config.yaml
num_key_value_heads: 4
positions: "rope"
attn_scale: 0.149
bias: "none"
init_std_up: 0.0259
weight_decay: 0.027
schedule: "wsd"
decay_fraction: 0.572
Each number is 500 + 50 x the weight over its row's rms, rounded and kept within 0 to 999. Layers, rows and columns count from 0. Numbers have three digits each. The size before them is the row's rms in percent of the matrix's.

# layer 9 attention query, 256x256, rms 0.192, rows 242-255, columns 64-127
094:483464493493588531384569543552547507519567513534410431490544521435495540424512512448512582451540538548491632526502502448567492534496503487550483558556524539413574489500535447467539532454534626
089:613575492516515448526553482483581489520550457478576549428574582446553528447485502454496474502548568468585445485558546466495504528603526461524421571435508427477447494579508412451548410540467438
087:486469543524564477491587496452532525463384481460413514519562493524500482488339522514443516482560621524604468526405604542541597461367472440455612525468465514472603438527558492456539501589431455
098:518426511448465444477476484463453428480542460512532449515548445477522479491504467556481417459531477440493485545519452461557581479514512477532443542419377499624476501495571427532501515483531535
094:454483489464486533600524537507482467445499495469423516535531527627516443533498519499522566455492556464431465553524604440484466494517521507529576489538569445561526498475560533534509520433457585
096:507540509453545491482440491429554513502519572555475468521511489494396526523531415509570522498407504512564541480537540487482513543402492491521490487506527526461527484415506424538412487474470616
095:473448541516489480512562360591432538537488472520495482552486487611561471489479493434565387535528459440565556467548510479497472528461527458521514587517515483486498440408565458488455484546475529
089:499484454464446449537616572386557471491528502505551533450514584463437527496568519548515353459421487540498486468493474467467549517508412545457462484553445525476467510473494521395467540530508526
094:527522473504479508540546495514488519407423556471417515596525587564511511490577482464525500543527410417461580547544393450525468496495535524445547535507474516604619573468483515537500449486469485
097:555564525434556499546556617565438448408591389469535514490427486371491461490503493489472469505560543508504496480502605451500399542536548562474583547543471554614516526550477458570481571516507556
090:534444518447514564493567457540576514564455508470587418477517533459538475578468506568492532494469510581494542525478484468504412389545479619472522592411408551473528466528594518498572469557500477
098:609599505486522420500511511509515475548515448379415517517511553468519413508451649521506538572432481430569449421527518484453522502506547413503570497471554515585513527463568479486403536512517544
088:455624553481464462531573441494541475576587508568480459489509475578466506480499465519430415409498444595467510508443541523381529536556464501561470542478475492603567461459514608502435502522545412
099:466448526468462538478414573466476539546550619508538473558579408506512492552546539544484467567524432452532522410452511471466534409477456450542512463570487461524596474575462484417501448571514539
# layer 9 attention key, 256x256, rms 0.193, rows 242-255, columns 64-127
094:553449473496568525390534527587468514549558521483441401508559483468470555457417457407479594432426548498507608511511536476559498502450520475596464566592450531410552478444544404508554556452509608
096:556494483538533430508483483470530466468561496509575494450484519501563493412553456463517463512512475437635461477564519518502566544574573497540403628424507439528438511558462425452553406536506448
093:500487533496545575489516462470527516522403481493499513555432480537508404505393535483454489474568541518524494564413536643578609393437475454465600537453538479532598410439506433491572508575460483
104:526398462476486401439532487560446476522565501521545498526507445474573485514482464551490453517555430497533447518566499474500519451526478540543446453468407542580499520513572465565470521502474508
101:445524480425512524559513540481403521473475503428418510541524522593509418543503536504520539435502551456428452514499574398500438479497504440496581535517622459594543448457499504530463504411466538
097:511495511460527494471438463420504484526523573564524467462511485485433583573555486525534481466419470540559541442462551496439532522477456467520485499507487486475572526411523413521457412479501613
097:507470514532484546556505369554370517455498468478482550492498476569593437525484461467543446572527586481576546496549511536511426520448514465522495604499511496530490444450567445453480516516448518
100:471465482395433440506602525386580448527482410448551435447538594458454487557479456600497431503461545526484561515527450401468465491446480530496512516555450537467484544433448506435452445505484523
102:498520494512477521520584507520498491536469501430434469618475587560508528486595516506532472538542362486483572591516418480537449567481502446503526483506492522621555569529477540522486488518500469
103:512559522433459492535482625527520439312563452489557471474480470410470536467475497486457509536525526523501479525537588425556452507560558519514610576499436541600488508494503457503498512517526558
107:545473492467532592481534387470576526499458516464528422511546523443541434531501506563487532486469477613522537507547454507580410331578496545472601571446478583502538474534581504522503501541486500
101:611565613464497447485496569524504458556536443376358544508472507500517405514439628479507502539449499483556453488552511495428509570499519470527492522495577483554475517460592466503415493539482577
100:442660481410419459502553542517605469532602500591480475536501440509376543460554462520495464479556495530474532556489537507397514493504501458510477513419448528552513458473481564516479530496539479
101:471453523444529568485437591485545539559528604517470576553569450534499436505503517544500455569533438394542531455413510492457506411515483501516537512544481464456638461584464560471495459585516490
# layer 9 attention value, 256x256, rms 0.21, rows 192-255, columns 64-127
082:494440494526509607560534556550492535442494545539557430496552525477492403442461493457557492433479532603559492529532516627404503526467543413387453473463451423540518557443503424460504485443631568
078:521506532440496575484502489542484547472594540494461464399511481516569524420503417547442475449583492531459521571429507566456576528488551536530556467559435473546461467471468503509518483601539519
084:538464504512529515480507484487509534491427555413467455633570473564464491533425524403584407418497478578481526551419536512525477493454534519548475512485438557444489555402526492486462576485469538
084:452516500537442497476524453540423423539468490554501478442472501489478517569513489546541551514479486523471468479558494504514562474477528598505445550511446520449425490440524517593515592406518443
088:555559506411506461471573462584438523503446432586453506479524454521504477459529573554535377483466434404410510446435581568522473460510502505464462459407489529423553557454472505433553523515444491
082:425473417560592426501404561455454505467502550579483446601528494426491586490459511499515502395531580406434584538509556542536470425401462459429513565584529548506511482496456471423491415501539544
089:507424453492484489522467621466447553538487481568564560584511480508512558482482491463511560472456463453438522444525593419513511567442485479523594544468458518458497499584508487598626512524439525
081:492475508526506497457530525523525544539553461476459426446511436588575504494576415524522459472437529481412591504519587570464558533493509445558552379542559438508428438597460480555531526488493524
088:510458572595476563487550513527399509480511461437487496564527482485425413486578492495529548514465508531423477547490474510616503514427508519536513485491408519542518466528508420563449463484525533
081:498516441429480501455485577589524539518438437445554480520550473462510537460490550505487555495503484563443427579553414432625466542460487461530527482486340512507456574520608424472423519535580454
082:585451444542487507498528433429436490418519496560643508500550549485537468464421319477468435548646508503485389476546535513516462430531492462400455448490457530425399548485495437471485486455544513
078:535508432429487488558533535495535433542531514431599475468427463485536465505514494547391483496500512476477523476482490381413515622435397408599449482505570566441466444383529532487486521486527536
086:428629412538556535436496534555387570537427451422457509518449574447541472523567501434529493587475485414411567457447445523562482527469484446503452468552493572570596464486481575501469536490485524
085:551511471477469462453541421508496485544430546357478521444579542524470487539487443433571503523521467442480463443487609572503332522430444554426420544484436588501476461517448524583459419452472530
088:485428435578517527446519468543586593475473470579579541448479561478500575475499518531417403552543438516524528527540469545424438568564449495436483458437537404526422459529572514522547494505492531
084:504469481464530529469511475532442589495448492559502420536593490476510490526496566565527461562539548510494478478432410558517506508531469438488530554458532470542468572486546448476631492527458499
083:505458551528467471546409539470468536530536504463553490502613515469514487485584528529546488529535518500463401472603450469479450544465540494525441550470515503542520530501461459518549549530518502
081:570530426565649465454457531549477487456466489586429522502451475484544532483519603510534584503618495435552497473444489514408460587477562484526506581504501452485428496528515443445478473523498485
085:490464531562510453511540528491497407455493486604485477488527532409565555450481410402469461564454498443453522435510440535467519510430484520511529525527513472498538401499487547541495515441486578
085:607526506516473535481382490531495470536448462578486423539425449549598567572464474518502561535414505375528503441466479489476536482487512513565591483560472530539511584583463487495464455492451460
088:464492459586446492564462528510594561480540464518521480552496459459468456539534556452429522569540519459538481586505510515472510531526503426559473450538510439545505563451533526503530486437543507
084:599454505487425535482552513462473559470513508461407491480435558502615462452520545488568525498553495562488485583622572554463471478471506468600461491501436447520531467557522504524537526496408551
080:442547445477538523447450436523520549554579535496539519569496417522553534505533518457525506402503601413442450493546544559514510531547561426557391537491470452538490503495456531491503474480550542
083:573494498414547437551480533572586478572514519547491524392541483609483519373603506534492401529507488477430609526560475524475545530505545499619456470482470497449529475479497454551475553520471509
084:542426508447533523452479517445630517444475527441465568527466437419602444588493558451499444482586525547507525474495529431557463432501552544467545493459377491514590500516443500493475472478506466
082:576587568487447514501614557439586495442507432591512504499545583573491418420473481535531566471452565436550537443526424504469464555461463455564570512518471531469476519482461568562500518545561466
083:496591617489485481522502583516476440504565496512556520457488532438426517536509489475535503535514492454541483477499539555472456585432490484524539436618431504565434460432379440544403466427464491
082:515492529480482456496451494617500523462497418560541562530381472584567487481476485516552482378460540388575534437446512490513471538536501496495419467574419533498484515514539440510569492522565466
081:534419559480423424567462499353497491469428498459571392460513464458481581424438507612525498489442494464557593481462383512566516631442505499504508490475451493439472503443584491538472478464463501
082:541561529534486601520521515502491515565494467477491396527482473510601452391547559428456417484543526475437404544458444570574512475476454497519443547586559556641492427503518468561553490556410568
088:551559543490535475464544505515447577570485506462559463423460488553423444477489495470537456445594542439435545531602502570493521491631472484486448438551485387547586445438422481528542520588472438
086:549468569540519454467421519469513501506554450558413542463520543455627541380427554492453565491441473512538500584557531462437528509544438459522539501557480394482479488543509510512487502516583462
085:518535511467545571428471342576553475515546505446489555480484487534422489504446512508494506457509426443402505450482456451533519515469558489470464482472602524541493478520524494588460518554434495
089:501534522512567440545461492461498526493475532513519582466514529608531467503538421463489582500495599460470496500527485486553441565486478340561606490545484515528468589552433478495457516490505478
085:457450497462462483492534484420462507476447521481459488465413480459585580386628486428538510554511420512457414531412409469525471509464452545553528480516584590506531497499519423511524547572497523
082:532512485528522431478539468600391481499531544471504443510568492557502546503517559403379565488581505458501589442549442460516515521445499525539463527449384529490512586506586539466525522470456530
086:496561590438576611431588458489503516551462493507591464552472464468485526556511468490503575454463506558489433519396607482511569511526628498502521567577534603511570528365520576484495414526513508
085:552467466474513542492489560587459551552419482443536507456448542534491502377420495548554602527444553524506501409528439468495467427453593464515632408478568544482521520494540425520415512412505484
082:502508489518497492497502519449447527607487624366503515402513443494435420559506428570488538512614461499534466425480477522369441490439535468477524485414449551535544575429510507514491570493509470
085:457542454485556485513514541434498560488468471542520480559485564542524514501475542530442563495463510496458432468502550496546627500459527547556423403478474516603509429478464435473424496419467536
087:629545479501485508477389434534408440420436500538516530516455470459504482504444415471448472488479568512525435522540554521454557458576437530545515538477349550632542544497510479460560514562485563
083:481552443553463445557542545546462397622472479554496556503511501561499522498456435376518527602515563589419464548389508538505472523487466512495524549554525401526520412493529504538578603464552515
082:505520483510478504492487474531660493446476569521571513528505489443534520571472464467561490631467517487571470451534484493514601480519529581438521548514487618565543492603484507489463495499517490
081:404511505547544465485475496488423524541533374470560474545461558528466564462617555547495534558461452496505501516487488555521451486459479475500461462501583557498486537520429504505419490530433494
078:548465577438491497513515506596501496427470508499401619500600485495502479482548443434492533480453530397499481458533447513462513520579486551485499522645505559567414565530518481500512528421501504
085:510421529538526556492555419532496525413412471421506588528453439487493500512554495507517392525531470514571534449473532466578384396554550475475488563545498478597567510538504503541518502561607510
088:583510557522502567528442502504488397434524497448491543480456563516571450614470475517501501436470453478573426444525524502520425422524620549389446513465500504555520566475604510549606533454488460
079:481511527531549457547572498540545620399580526356491506488512435569602563436448482495461570497534464629544540459488417442530520529433497541511546505518505501519551509511495462503571502465463486
084:354426647469483567528488464462427480575462539461525534596656493446531477522470493460448504477617489484501522430533489571535525596516485461553433493525512466452544568488580514418540501478398522
083:525427535548484494536472562515496477439528456491475419499490533530481521447468538512411532523482546539641571490480583454596503630421526448502538494441537476510552531424459474486512523559470537
082:434610489562483514477595536492562529509408609603514512505603617487442489442523525499496485411496539641590590505559459484532574513485496528493492486502524519474501502553472492613555559527462559
083:472575549549486423497500476514489495448436471435535467443463535402518429537612482494486562423511545462473434490603521438484528559486463494546492488438482482538444452495586522471492553517443406
086:545475525461633435414620418441456462470483477570494581540467523578489559510523494512565454480500525440512431380454505475520419485571521503450540501467420466574479507485481486483484526541404476
085:511483427579490536417542564461462531486460569487511463487486477504419468597455398504512514484548494486422562533517492471531490465443527519430467560608461492516422547468411458515597534453619530
083:482508342594426447512530468528455500459501496456476482406514546434428515366515588446416549389555610486470478454485500529467492502524460534400483488517549504505522500503482510493444425513533522
079:518435515476494511467512441584590473439494504511498486448509516411531518425510544495472526554568467498547541522523450571533485430448510508568497531570541421472582507459526523503524438565338518
076:556438365480535556563420543461491505591603489475581544471546494478456538429598474573514485456501452479502500499537458541514512536454455461480473383530463533533468412578507460512533555554444482
091:520524447448440524512456475504559516487524460492444458510394539473515450555508433554532471482434398491602496522542519534493597639506451516503516527567437494531502600455473562518472510508499456
088:490463489423489501456500570526527455518539402496494516609507441504423507418411595522519535428605536504440499461537400501397359473588506483494501464465542447463503448483560510475465497510494540
085:499492491398459464433469449485440434557544471438528521480498510442485565427490484499455439439467474496504452415501471545523512476494466499532509468561572547496393506531454516460545493570524525
088:477582496592552481596496551428469529526491644547565425558530569507483449501560482499437517523474578490540468347553552464452519440534536517579517503435467524550459531498508534494565567516530472
084:639527565525464480520442480526472536432543531500466474505450568491534493515470475481539446573542368651600499445587630511518420448526444570407552550524471480547445588476484529388545516518522503
081:552475451478512554408428519481474417480496428463590631456548430518482497392476526492441464502437471571533404520512493407502512471456466574519507527453464546469568562443455430492564413525471468
088:583537463465581595420491586457471502537461495443521465517604493514536514499501452550456537498508480375601415573510608509615524512568446509463585419410503466565485421474506521525492531460566557
# layer 9 attention output (transposed), 256x256, rms 0.188, rows 192-255, columns 64-127
084:571418477541437555549476538477498486539522522495547545512499513476490483468475469418430483510399478538502553532462456410528586395456502542530486468440500435544517573424559428488517516511496508
085:468540523526516525503588539482528493480527615408509436414576479491521480473513459551470430565578526487423522385544599480539566448533536454436390514538458521452540517403514454540546504495480487
084:480499456420511580439412507524500612517490466493488529551440474520483421452474602516421514474497418376557486550472446499446548590529536496502448605518534511465510413514500499447449465459542587
088:475426453513417469457543562513410532519482532542509480470445492552502499432513494520489462389395503513483559566582501480523543562532554495507455439453501531434521546484479570557494537491539405
092:422501482402529442460425447608434419543414482524438591404579579532479492510553531528468430501516472463437420569475470452440435384503403543511482435514523515520437451431475510488535507503459598
084:439451488558479535501529381396483503550508510451443495478481535609534534427571599550552526445606486452472470476407441496580454512518430530505417461493532477520437482492513506538526480440505444
088:543505554497533477528481496464430575491547418536495439409477432440554552496578509533508477526517401443489398529582500563486539488367557415524467428533524406532516582544495480580547533489539449
089:656515475481572407473515480482498549452576529473483519505615485537535493426485504463512415507534499399514517447545481479447493542476490458586547463507475433523435470458582418508473543485504440
091:493519656470498472457485519523450582486472577441570501518514384569449529497531447473553450483428476504552490483523523545501609500525510470446509440531442616519522394526480497437382482454554429
088:499422571536512456550462561581442515597456532506515534562640465501530532470581524458483513493548518541534535562452480521408384493512541495558543493469519450524484456490435533424454532450512542
089:563551553547402466574507514498413458498490481437563570533466444477451461546595437482513579584569557512555579531542588528576451508505514524507508504480505416468420437562452504522522531428515529
085:502510507470440449540596609491477562542514454634491530509496549456533478501443384556502473435491562546529482563553659532418580484498435551604454525465491510512448434447492525477462559600495522
091:471543477479452506471510568522545516524522521440527534524509560530465423499505539451554453475510523440455518445515513479451450543499467503424619501510516516449595404557527496553549592428525514
086:529407465479494635427453496520458404511520528559496480501448508436538515554461544486427581461509512523457460421477507464483491447576520516478525505534552525535516465533409482460429477461586428
091:484460472533453537488581448545595534567558481492535447504511450512544506532557459505577473560541481580476531457499436489526512471495420484514582541544492420421484482527542522539534457564573456
083:537428499489493540560473564540519417476466579505454528467463445553656503534545534480490387421496472508466555517448485489459445511571481584567584587502470493505438531531545544468509550443512553
085:553496579603395477486566432522484532584567514464575491440517564426533522595498494448499581532545499496507393598527485516433492578534573528504454517461460518523509537576492545466485487517440423
084:491430448455534468507496524470505504415500527509622529494555512508489529441585512528578438585569517467541559552472506354561462531535544555545514495555486560570469478540505516475569437515524521
087:501587492504480423395514511452490617437510509599565439545541477488529468429512463414498528455496531492452434426491509590626535473584561437523539466482550502469447472519454489559501574354557544
090:534512451597576518551473541544494532538458426530545515501596534507448499462460514521548515469466582446521584543443529465505485476487585650607471521499444526582572561524425457479472554444478479
089:469497470510484398519473522521546530473530531537516502581562468436543498519555436463582470556474515479512564621449395534587532513549519562575458531485483566496520637440453500392476458399472501
087:489502514559499535476416407568539558485562418472552574456534395560498535432464492506494500487530463499490521566491453564527551550482478482483511531515452475509519501534514457529484445511431493
089:482562457426521525518441505430463496577512561489578497474480513510502488461506497427566514494467478546511426612470534570465465553487503507496532564511482452465487566486481542453475453411539435
091:486503518375486396478556518575501452469503459569536432515488494550546494412548568488531484526490583487527433498506490451410465629471413424535517416471542499509517418399629508458519473457463563
081:555368473533495578514514449526460484560501471490500597599535557512561397445507446492527629578618381540624498391428519531528522419578509529444498494506521493546470549479529466524604532476483503
086:423562588576446540449458566390555430519529437518480485517506490475460562421459529440472423446476580492568513548459484451516471531403424522563538506525476488468486484563527444502474509450524422
099:451527500597528427511459522472444413455461450572497530590459474503544506521509492474620546545459495460452479397494604479439450504469425469435522492583508532477487489450385432491507398461661459
080:523522526487575516492508493537436479541468438451509451578473476554597514574445537465562428487527523491417536495475517523495454489575419526555529442548534332431478547563423539430479428474559536
086:437534408519536458587420457519449492463557515571418458481480474518529515483461477505496493513472540524506471595519462544609493544507506411500567480453488509529521515477469467431518589408520556
083:538482573505521420508541515518528549536482485496589536564501502466553390519512491461504515377490452415433555494541494420519477489569519514452458523472420495559509437459569448412485490541552500
087:541503490454383495461586426584410488560485518523489509436442508466405444423468522521401568482487549507454533466528521557499453503529467509505460502471497553464475531496533476458610477502555580
087:494528597516466447532499424432481643423458474487585503598511460507494555468484477474527459474340587476452540485484477510554410497592436437506479505534484486512540498527508480433560463551504523
091:474468567522543502554540481599394505445430482493434494559424438431484351454404561476402531452521421445445559472498578460421461470551480472498457544574580482543462429481473484577502615513498507
088:508508563538595425521444558496510445484558516562562503505447517466575528496552542533448465559416631489458482476515555424535502435457465426435523465569451585500556512458451530521503514526511526
083:543502479527573398557515404502494462458502483573564461502480449534507555538431476482476467474464496442456493527512483409402522617488548596466453559508502572509516434545502468544517561555557461
089:509401448486432514509491531575500538476504562551492540537549467512517577563542541506521419488491475453516604592451516448474488480536484523400511453538506483474525463541552451577516459426521421
091:548508456545470480498506532468458577534531553517452480576409568490388537582506546495446537482470494503441481434482574533479548428497567431518483555514534524522518578558492501459467446513482531
087:428545535412455478446492440608548414549584500419455530478550588539433560526451465527600518485538633475524502491524524477482574552458398559604476469591504488488500488496495532558381554536528489
082:397511512523502530383507446368447494539566544483395460459456563470533523552532482549500588482466424602534585481443524505515505562513504497510393488488434597468436430551429561484454444512443494
088:549489498563555475505385491499476516507507402465581534554501513502578454501470529471562506500491497485485473518543511394565596528521454517512449415505441694376416526550495416429432437461555476
090:597519619499565581476501484497472460481556508568526562557463494488474469547476523479504535504349492431508515490559587613490524435436528543507418533567478545527535575477534506479536494601559473
092:598510468474457467379476436535565595464453473497466537486468468491473527453497523478502552501671498464456420562475455520485491554540548518470476508475509504454492475387434532511414557534527425
086:474492491496481502600505483458612564540401489490584604479444539469558521529544489455537468506552514520577535491476515487489483534560468438410506390547496464486513544575478506483446478464519537
083:482466472496567560491494460402454466470543387571373506438478505477503522530479514519521471461476594404421504425456447477491404546477472477464622522462438401460533489457525558515395506396540488
085:607466514469545502460390539525598437596455445474534434617381514491552464470535477508494473575499490453523508559475513566578503512500432610499467497473523478541518558461456480530450394541436587
088:457488465449445481549503501502433496579557498379497609572483493461410375552518493491551468552572479425523511446446492506478381493466501520485550494577466540594606580487387482459477519500443583
098:484456525473472518581560532550446510449468485488497591454526488484639483499481407540470495476497461540477453544525491568463536499451592534473403525490579572564531623498533433554555530543505458
080:436549462528460429514508409440499535542531431406417485513463447499628527538534516429481476531504555588607432489552441511557505551500528490497568554489596536489501516525453434516497550512582485
084:409577428511445502525565514574588574475552478394529393385520558477536445415471592441496490523527428483532513501552548483497531463412566505474515651474509442441570388475496460412464432521482525
084:542529445594414518553593481491565452414500537538476529503600530464517578445527453538501506501486545581618526444580464465532490510409545522541440421502440466462544525555554494444534536497523467
088:528454541506495453477462537532538482609518498498398465441535545532462404532444533565437553461480432530513507477495396546454500494418559488544503458468455440541525427517509558530614447490573414
086:552538587532429433604503478603442511438528543434505432533447517533563467470517419451495555461418431479467466416506622360503465489495440402531523489488484463548479405550455450482468551501527531
090:549474532452542472488406439461535549461548560461479634415471488462540526549552426509470601411572556490565562490458430441578353466548601516506526526533527427465468420581520485504524470494538569
082:458514549525497542511596434528443531448452550418504479493480500572391489444506527510513462557582549430524546517496548676444522460507514563439410532464461548548503445520461524535497533505470527
086:454434485477474550492563385434375458506549434492483495478460530533442567447525557535454497542563477425507532544459522465598444455569426478427482437580464528422474415500472445494459567530533478
079:506408533402445463530505555540587413591555533469432571497454567460511606488580466436546539499500471501510520501510457493581474521509512414474461572484581518551478415511479408528609518490477411
077:560473559471573406590566540562388421466531510494524563552472538521568503475468470500558467473478520481489519466617479458603447553545526569559547458502597519438510540446509583482507488585506441
095:480552470555515462493511526508556590517455443550379509468463595507446460568457451405481484525463458534505451527469542516433557482497407532512487591507561365502536526469568596451463511531550577
095:482436485477512530429432562511510521517472532493518525539566543530412518460489520464558500424549564483539486568494427459521413463564546472550540477505552505519465460599578494455445520521448537
086:535409525564489436431477517475505520510495404470562470408542476485537530408538506457465441518456488578566522616604496600523488464503468531433504440516377444550438519515480492530525552487525510
088:516568545574448476571448503528511556414485444532534513399458440453562467566569441509490468475417452548628500544485574498582542508453533498552510491422474592524480554433547514526473531550556517
082:497490584581529473455591435455500442436460564458405539663555596425468466540408501460516469581510474615569514497529507492518464430477483566494558495529432557595445485527443510565416442511598543
082:567579512482502506522473508456441559519455397540469499467510470480439591454484536435495442413506521528492519525474558483454533467521427499496506499501501523539561554534522461427435377578517594
091:556552536448583515509514480461519501412499482474494568431509493570512382474428540541483459492507518534518528538493627477479509459603489547495519417377485531491466536440488540453438581556499584
# layer 9 MLP up, 1024x256, rms 0.237, rows 0-28, columns 64-127
101:429424494521525520517520546457469398478479371429489463448516442574516500573460503585548498536427428524585371525451539474464517558537418519446537587474538583472459481538409498526435531513431504
092:430503581412459479460499440548454531467462381538471527493534540469556422599550493490527585385440511455493530450502578467510452441436460479406498468534436550590475516502419526518484516491496492
098:448537473483556445520429519382510498461519494425649362565460498404548529578548514469486558479549515559563471561515508540439422484500488515506543569505556551537582466531461581423454544417544519
091:484425538542604542544458551460516456522452481490595344445415519540368449551474475532503538485516511479408487468418493487513587475490433493546449499542472570530484489499426464497517558531434558
110:503534466543471468544528525483434488492481571590490499553531511539437517588433446505428536526403578490483499498615513546479535587509404509549471597518548493474533517546466534481487443510479462
095:569529590467466496560582453427564535487542532409469473485571437564514464496477511447520616507486468613437459472455523506497506394502466430471454404527476522450523515484477605567536520418510521
102:568499475489502439398495535563509464499582541453511570478494466528511498502544427430462459534521457525478556510450589543592493460475366498498555573508357485520354424530548491540516521495481477
109:472441427599429500446461480501528519627515512573548448558500491511614445462490548443458571489551520480396493464577556539520488484479516491515498543470520491509536515560462440479422499561434563
104:451502503463425514555465526489581431486452522496550454437546453540508442496534437484473483515479481486491525551599498466488449501521574513505437472585513431563457466547490553427438515533529537
103:563571498494465558508548529447540500534517580471523516510460548460437473497454524399540563460483504546517416567452559565494495532533496508391635521489589536533482496508380502421508489489501426
106:537544445551514513365434504594460558474526505466506478441460512493514415530471459549609481432498483544456530480459560489520436510587455478542523548479500475465480520550601478530469554493536606
097:529507494524525589415564552595464526504487458436523533508517496479470464502565539598494528425473537463486472482528489504416462447487486426524483439537507503527509537522487529474470484512505408
102:491498466439309514377543510531556443414532438559554518516500460478484520502489405493483583537426455494518527575476594523512511595558483486479527511491576398469413473470459484524558490469535517
107:560475401484500553470462405486512535638462357552499535481497520471438430519519558494575461459401513443484472543504504437569468480520467434514492454533491465467505617514511512502382420368483436
091:613491550467431597529548508555514439400468499454376476528442537535539405508522506542513413519563520408522514532563494481488466515565467634495616522468544440473492540489474537491524507445506553
097:492618484583606523486500564518473571552524510424515460519502476477486505468519470507495398497524498520517530461504420650458553501558556513471454598485511430491511399437522525546468375431540522
094:553511459458561485572558480544524382497500547507414453355460525438574431520529461464449482428478535518514542552475504520490490584526461461510497494535492414523515524437423547580446581462484517
101:501477531422549604559527508522528598446497458575449555489474491484482477516440459482454453570514576547430507417426472473533538506499465476541505509484532470561469410459427584489550523493575528
104:567594452498555519510514460620489485444517382508592538536436431530506476611560491468425482429517468453497532495539385536575495465401475671476515499416519491415510493508432510569530535515525496
101:453525465515453502467479477510483576492532597543491615428419424519511465524454502466522517460522459533527474471568400514467551554493504507527526486534474489450463555479531449542442565511604504
100:469441507546496402535396481566518475537531529485473469429575418516550518481487541548507543540402494614450555539576604500450512540406463475419437487487538515436444531494534477532482483568410524
095:470494622529554446485509438452553424452557442516482448516564512575486509520477524549526486536563544402435499456565463509486502471517409534339480472516561409451517511449494543548485470511524500
097:540504479484462521540449496513537521455539609433412465529522482508436516487538581516462456478531524535536571504438546515476600494562488517403555563519583480540532528454497550432515396497541365
106:575459486484477607508527439463587586617532526585448434517490519572451478456466522512411486477511533488512497448434433533484599529523474537444524523416529544548589534515521589458487449451528486
103:519512526447488478526569503510483535513469476540629409516500449549494441568456482539541508455450444409482502489587545516445472480527457494495481589509492514478537457391409538473428550537511459
106:493446435459455522440549385518458483548440449523541501495468506477508501445556504453523501477461493547469551549556465517539438440401448471483469540489473490480509535541471502571486520548542494
102:526463610525537444456467511609466483472542359450618569539494475588512512493572498516469434506529495494507438482496548525433537470412469553486491468440444573585485557562497560557419571482531470
106:552478418429477588440440482483514521494550476499547482412485557479426534487460548533423492444506491443520500530487477434480487367575465460607505531477440508531443477596403513509538519523601431
102:473551520491542495545426487485512495488463481495502562466493452599571438473550503435567435512420529414569445451555520396511442506549554550502598464588509505603531478412484478463506413449498528
# layer 9 MLP down (transposed), 1024x256, rms 0.269, rows 0-28, columns 64-127
093:499467552480519456519539548508504476514429499525518527485533432455464509479527458483471515602495463493467496470499593498524519505487498541514411547505501535557469429524429517376469531555581386
100:459541483450511479506433511456597453456465376502484522439542525491517504475479477545470568450553489470468515470500522456561507480505543533494432540523510489483482484514450504513416473409548477
119:499507458637518487552533499543456522496521525572514481524396553437599491451447574449478510511402540510510410520532620586481493447574527609432644471578547561568514509531544457535532505490603550
102:505612438462366527538560432490459563459475564447579444504579519436470512467489456477494549527483411501460489482562530506532517492528499549566472444480503499480322478543543457499590475509423561
101:527452509533484498554610479529545565382389552452472462510481504574532550568427487491495521459535599553454554514533444467477403576544465440528530499381511400505493398521451578456549500490418529
099:495533495472502450556504545537495457415453481533602512486581497555473469435475497432534506427548535510556503376443445409485518465409496510567503559548509451460479518472580492533452454515531513
098:503534535445474457537545612623481550479473541577659520487432550576479508460529420440491466419524486537534472558524483502608526406538510541506470465512443539469456520480494507440472485509418463
099:462477433543554582554604495479532493559487557440489448535392422492586557474496517431504459537487511472596579405450407472565509530536491600583540510460505504534511344483426600436517476456496529
099:454523515422514527587590528454512537465518506412503576464448417469481504429478501446522471636533428557535469448557558409518535462431489422474496528538444536504546394500542516497544496543509503
093:419506478515517405498513551487483500543496513515520444540577408524540635454533335536612543508538491543472392586519517502506527496531492509586506525470525566548539534550420496412434376569571447
103:573475526521519576479463499495527529478478517511497537485504495440397492608458424532464517593506517489531445519527392495450426432516470499509494501456475502504533466586485587466525532460381584
113:451512530488412395554491496453499522499420535560546502607501477521479486455476516499421553471568558513520485416468523446494479515518539451443585437575551552479443514490494450553509573502518448
096:561455443487463436523484555469533453552529534534596421520539463382522431503477554559497506493483554471395525546563391457433460527468649453383517527457442523484489449553514491513541546513445554
102:480494508584438508527503579558442472526480591510556566538512477571505502521459558483386504547545492471374575489569514497543418525438535477501508619397572505573457353506534500574567503487524443
101:535443499523490505489474434474584431343508484574460501557496361508481414564487415373532429461459497488558493429516497546618541442477536475427444455467484411535522559478497565462519513572490436
108:412397463555382493505521490485584503555509476496457440557458438479554483590520474505496498541553584463468455484531533522486503492516523506402389491474545536509558468527519486566556596375483526
101:526451428524481509502412542452451521455463517413410432499512500591520471489422571436467491540444617490508474484457554545510573500500471461538479482481420463496473499449483437545494564489529518
104:464479568455433571444445459406527487524500501472531435480574384468491519549424562429553647432570504481553543500587521504562514515544523451534494549431525442506514575397430421485531547455461526
116:563558445476535541535474443525544461492462455565427485531442409518552586490530394425480501427584518490492562572456549463533463477439500619498507521492503486532495458543462499483520513495471509
098:589499411520486524462498561478462489475426517452556522514473558525476516442584537521441400456489477439539429503524466546414503573492540474596470485584448473553500447515544447501546461535475603
103:519632433435548405462503358423508519527543409422539516573521442561610536396589536512470519466418528473471474581470402516507508504538530484479538528515534542436444505505541527447606475585552561
098:421472535597452557445541511519462517510535442434553553433514563505489554481429425455553515541507533421570580623486589414555439551464444427580474494496499510517378468468477512444540476450487483
088:487487536439506475560542460382532500497563482467509458465480548552509489493496422519554539572523460482485511575423498568531427433505507372555522471457471503509516501481523565535513475532589530
090:528547459531516497477575514307492526444481501386538472457527513511507556471457510452528550429460513520555464603506488537595401543566555500502515527492407555606463475503484493437504371460520564
099:487504498453471491464572547464479592539502469474562443555512559508532408533502530488441494520543484463512478519515466510499521483511568451532480595482482508460537496523532517485387479529475524
110:580500435492568581460494531519592557548484474489445558447522486485440508497589500609459463513552483432520441470504477530524478501575476419588474481524594494497490616462472529524514538570510492
102:537481535516505510418535453433508556414396512584519485458436497522511427446459488388514500452531480470465557468492376451486490517511492545469491583473481547459550547493526432550564493451542521
106:422505557507475544403457544482507479617556522457514490438387530491602490518547466470522458471457486497412469502534522436480573521544491569519555526550465522512483634464497467443523523513467433
101:474423519443517543517431518622489525543555471454512514564519442508468562478489529515434547547519473526577499572491514560425578550444428503503502453526540564459463458485534555542517499501442542